Part of a small language model's weights.
Size: width 256, 4 heads of 64, MLP 1024 squared ReLU.
Each number is 200 + 40 x the weight over the matrix's rms, rounded and kept within 0 to 999. Layers, rows and columns count from 0.

# layer 3 MLP down (transposed), 1024x256, rms 0.0934, rows 874-884, columns 0-63
166,223,237,185,235,221,219,255,231,159,201,222,179,154,167,268,148,90,171,253,143,206,163,176,181,226,219,162,184,197,174,280,237,205,217,170,166,168,178,136,204,176,228,233,196,185,183,253,175,232,253,167,189,214,230,204,146,202,212,263,180,218,247,161
252,213,238,202,216,253,207,236,272,225,178,172,255,176,159,180,102,192,179,245,157,208,165,173,229,168,140,230,196,208,219,254,207,214,185,288,226,271,252,192,197,105,235,228,165,257,161,188,245,190,185,217,210,280,195,204,237,182,177,243,272,188,212,225
199,141,206,202,215,206,242,189,213,210,193,182,195,146,119,177,196,200,183,149,294,238,191,115,277,171,213,191,156,259,183,276,152,239,211,226,253,209,235,192,205,212,223,212,153,250,216,182,181,210,257,205,254,200,175,279,141,211,206,183,242,163,151,252
230,197,184,193,178,140,219,199,199,190,249,240,211,252,183,127,179,229,195,180,201,147,122,131,201,158,217,157,150,267,155,153,158,225,236,232,165,164,192,150,144,183,219,164,232,179,140,231,125,267,183,200,176,179,169,219,196,223,251,116,197,205,297,235
240,191,217,173,156,177,261,239,170,235,175,169,206,231,195,194,234,157,148,126,188,225,232,247,205,191,150,180,171,205,271,169,241,212,166,242,262,187,198,203,174,231,130,238,288,113,191,260,223,214,203,159,199,240,145,191,208,253,227,223,182,209,181,119
134,129,187,198,239,212,172,222,206,185,179,273,215,185,197,215,154,142,140,266,271,201,223,132,220,253,283,188,198,181,243,212,198,142,217,279,216,194,192,247,211,135,210,173,177,281,175,208,130,167,260,149,221,208,167,205,139,264,118,145,175,181,219,231
203,290,257,263,222,201,170,154,236,185,223,197,216,152,214,157,172,188,156,234,221,180,183,174,279,175,249,261,130,242,194,155,264,225,116,239,244,245,266,231,223,268,183,165,193,181,174,222,269,215,136,162,174,200,212,206,242,251,139,213,204,191,234,208
197,197,145,237,155,303,226,195,201,135,210,184,129,224,217,252,231,196,261,196,196,192,135,188,155,223,179,214,146,192,145,162,173,177,151,135,246,152,210,187,184,161,87,204,163,177,202,155,181,207,199,242,263,148,221,156,168,243,237,190,208,212,243,223
166,240,292,234,166,173,324,246,175,275,180,242,238,205,193,229,180,245,174,230,194,220,299,180,198,237,186,240,219,150,151,180,191,200,188,193,240,207,188,160,176,151,190,204,191,191,184,183,190,159,178,259,189,224,230,180,220,192,151,233,162,183,116,246
212,158,168,270,223,161,267,265,190,117,202,271,137,165,270,166,188,183,160,211,204,191,196,212,198,112,175,156,189,262,132,172,200,207,154,241,188,195,156,186,227,219,254,246,149,160,191,211,166,161,181,161,223,246,121,178,192,221,201,148,200,245,158,238
246,202,174,220,166,195,198,205,159,183,190,186,216,217,208,196,188,154,116,162,246,160,232,190,193,191,220,210,210,190,161,249,262,201,298,223,197,227,218,246,149,248,320,174,214,160,260,132,153,189,179,190,171,246,228,151,227,189,212,158,265,168,264,159
# layer 3 MLP up, 1024x256, rms 0.097, rows 875-885, columns 0-63
239,142,184,223,181,142,190,206,180,207,177,195,196,177,191,170,194,224,211,224,100,137,159,261,217,214,164,148,214,228,224,155,207,190,163,221,187,239,263,167,180,104,199,176,185,178,214,210,237,213,186,165,261,275,212,209,201,230,216,200,208,249,229,217
227,200,219,142,143,186,207,165,218,190,209,186,240,108,191,204,255,234,164,192,218,279,213,162,220,281,188,214,173,165,214,203,182,273,139,162,170,223,216,190,166,258,223,213,202,209,230,254,222,179,194,156,238,199,188,165,203,181,202,148,203,285,226,240
218,234,160,169,206,201,221,215,179,215,183,197,276,244,181,225,272,248,238,195,168,192,184,198,222,178,129,245,237,157,243,129,162,236,203,145,156,221,225,163,198,158,226,129,244,193,153,215,210,175,132,202,298,201,266,193,180,203,233,259,198,281,211,270
208,156,207,208,150,198,248,176,187,203,183,170,146,193,198,175,153,203,188,280,185,180,149,224,159,207,229,220,235,229,214,217,205,263,176,163,210,158,217,237,184,231,262,214,235,173,126,178,241,138,216,211,243,234,190,203,184,260,260,184,142,209,225,207
208,208,164,236,209,160,211,215,162,234,139,204,104,211,295,169,240,162,272,63,180,192,161,302,114,222,155,259,218,204,153,140,207,203,205,236,159,215,203,174,213,259,215,182,216,269,158,180,277,166,108,224,217,184,192,82,92,192,188,223,171,148,242,218
213,215,170,161,154,183,250,197,195,229,180,214,206,194,217,221,134,250,177,254,277,205,204,236,202,110,216,276,229,150,214,154,121,182,216,193,169,231,231,226,164,155,180,236,175,249,221,237,251,171,179,179,206,264,183,162,225,158,225,282,198,270,214,145
219,185,184,237,205,195,192,189,250,249,193,159,219,231,256,181,239,229,136,205,214,99,220,150,207,213,139,225,143,266,282,188,250,257,157,193,194,260,216,123,207,170,181,112,307,127,144,191,202,202,197,170,279,250,161,230,250,218,165,174,155,194,232,240
208,236,212,174,151,227,229,248,185,241,175,236,195,178,227,222,197,267,202,217,153,177,137,215,200,288,189,206,139,116,176,195,218,202,190,175,195,225,195,237,273,102,206,196,220,197,236,240,176,204,156,225,248,176,194,165,202,232,213,254,150,229,206,206
223,262,162,185,154,145,224,220,214,322,205,183,246,223,178,309,226,220,262,174,186,209,164,225,219,159,158,148,154,219,249,170,182,224,135,133,135,263,251,151,169,213,156,214,222,204,158,169,150,141,224,168,228,123,223,178,188,188,192,209,159,290,213,107
195,217,171,200,224,187,202,222,228,241,209,164,154,99,136,217,231,253,197,152,142,261,90,205,166,258,165,153,207,203,183,222,212,249,169,202,178,223,183,167,231,155,226,166,185,221,200,192,239,170,165,136,161,282,181,194,149,185,248,249,206,195,218,249
261,68,122,186,172,166,239,251,218,225,178,149,167,87,213,197,276,255,190,285,195,224,183,253,236,189,123,183,93,242,151,167,187,179,154,216,174,165,169,174,139,247,100,164,202,152,156,198,247,105,210,228,165,168,252,212,263,174,205,232,125,168,227,191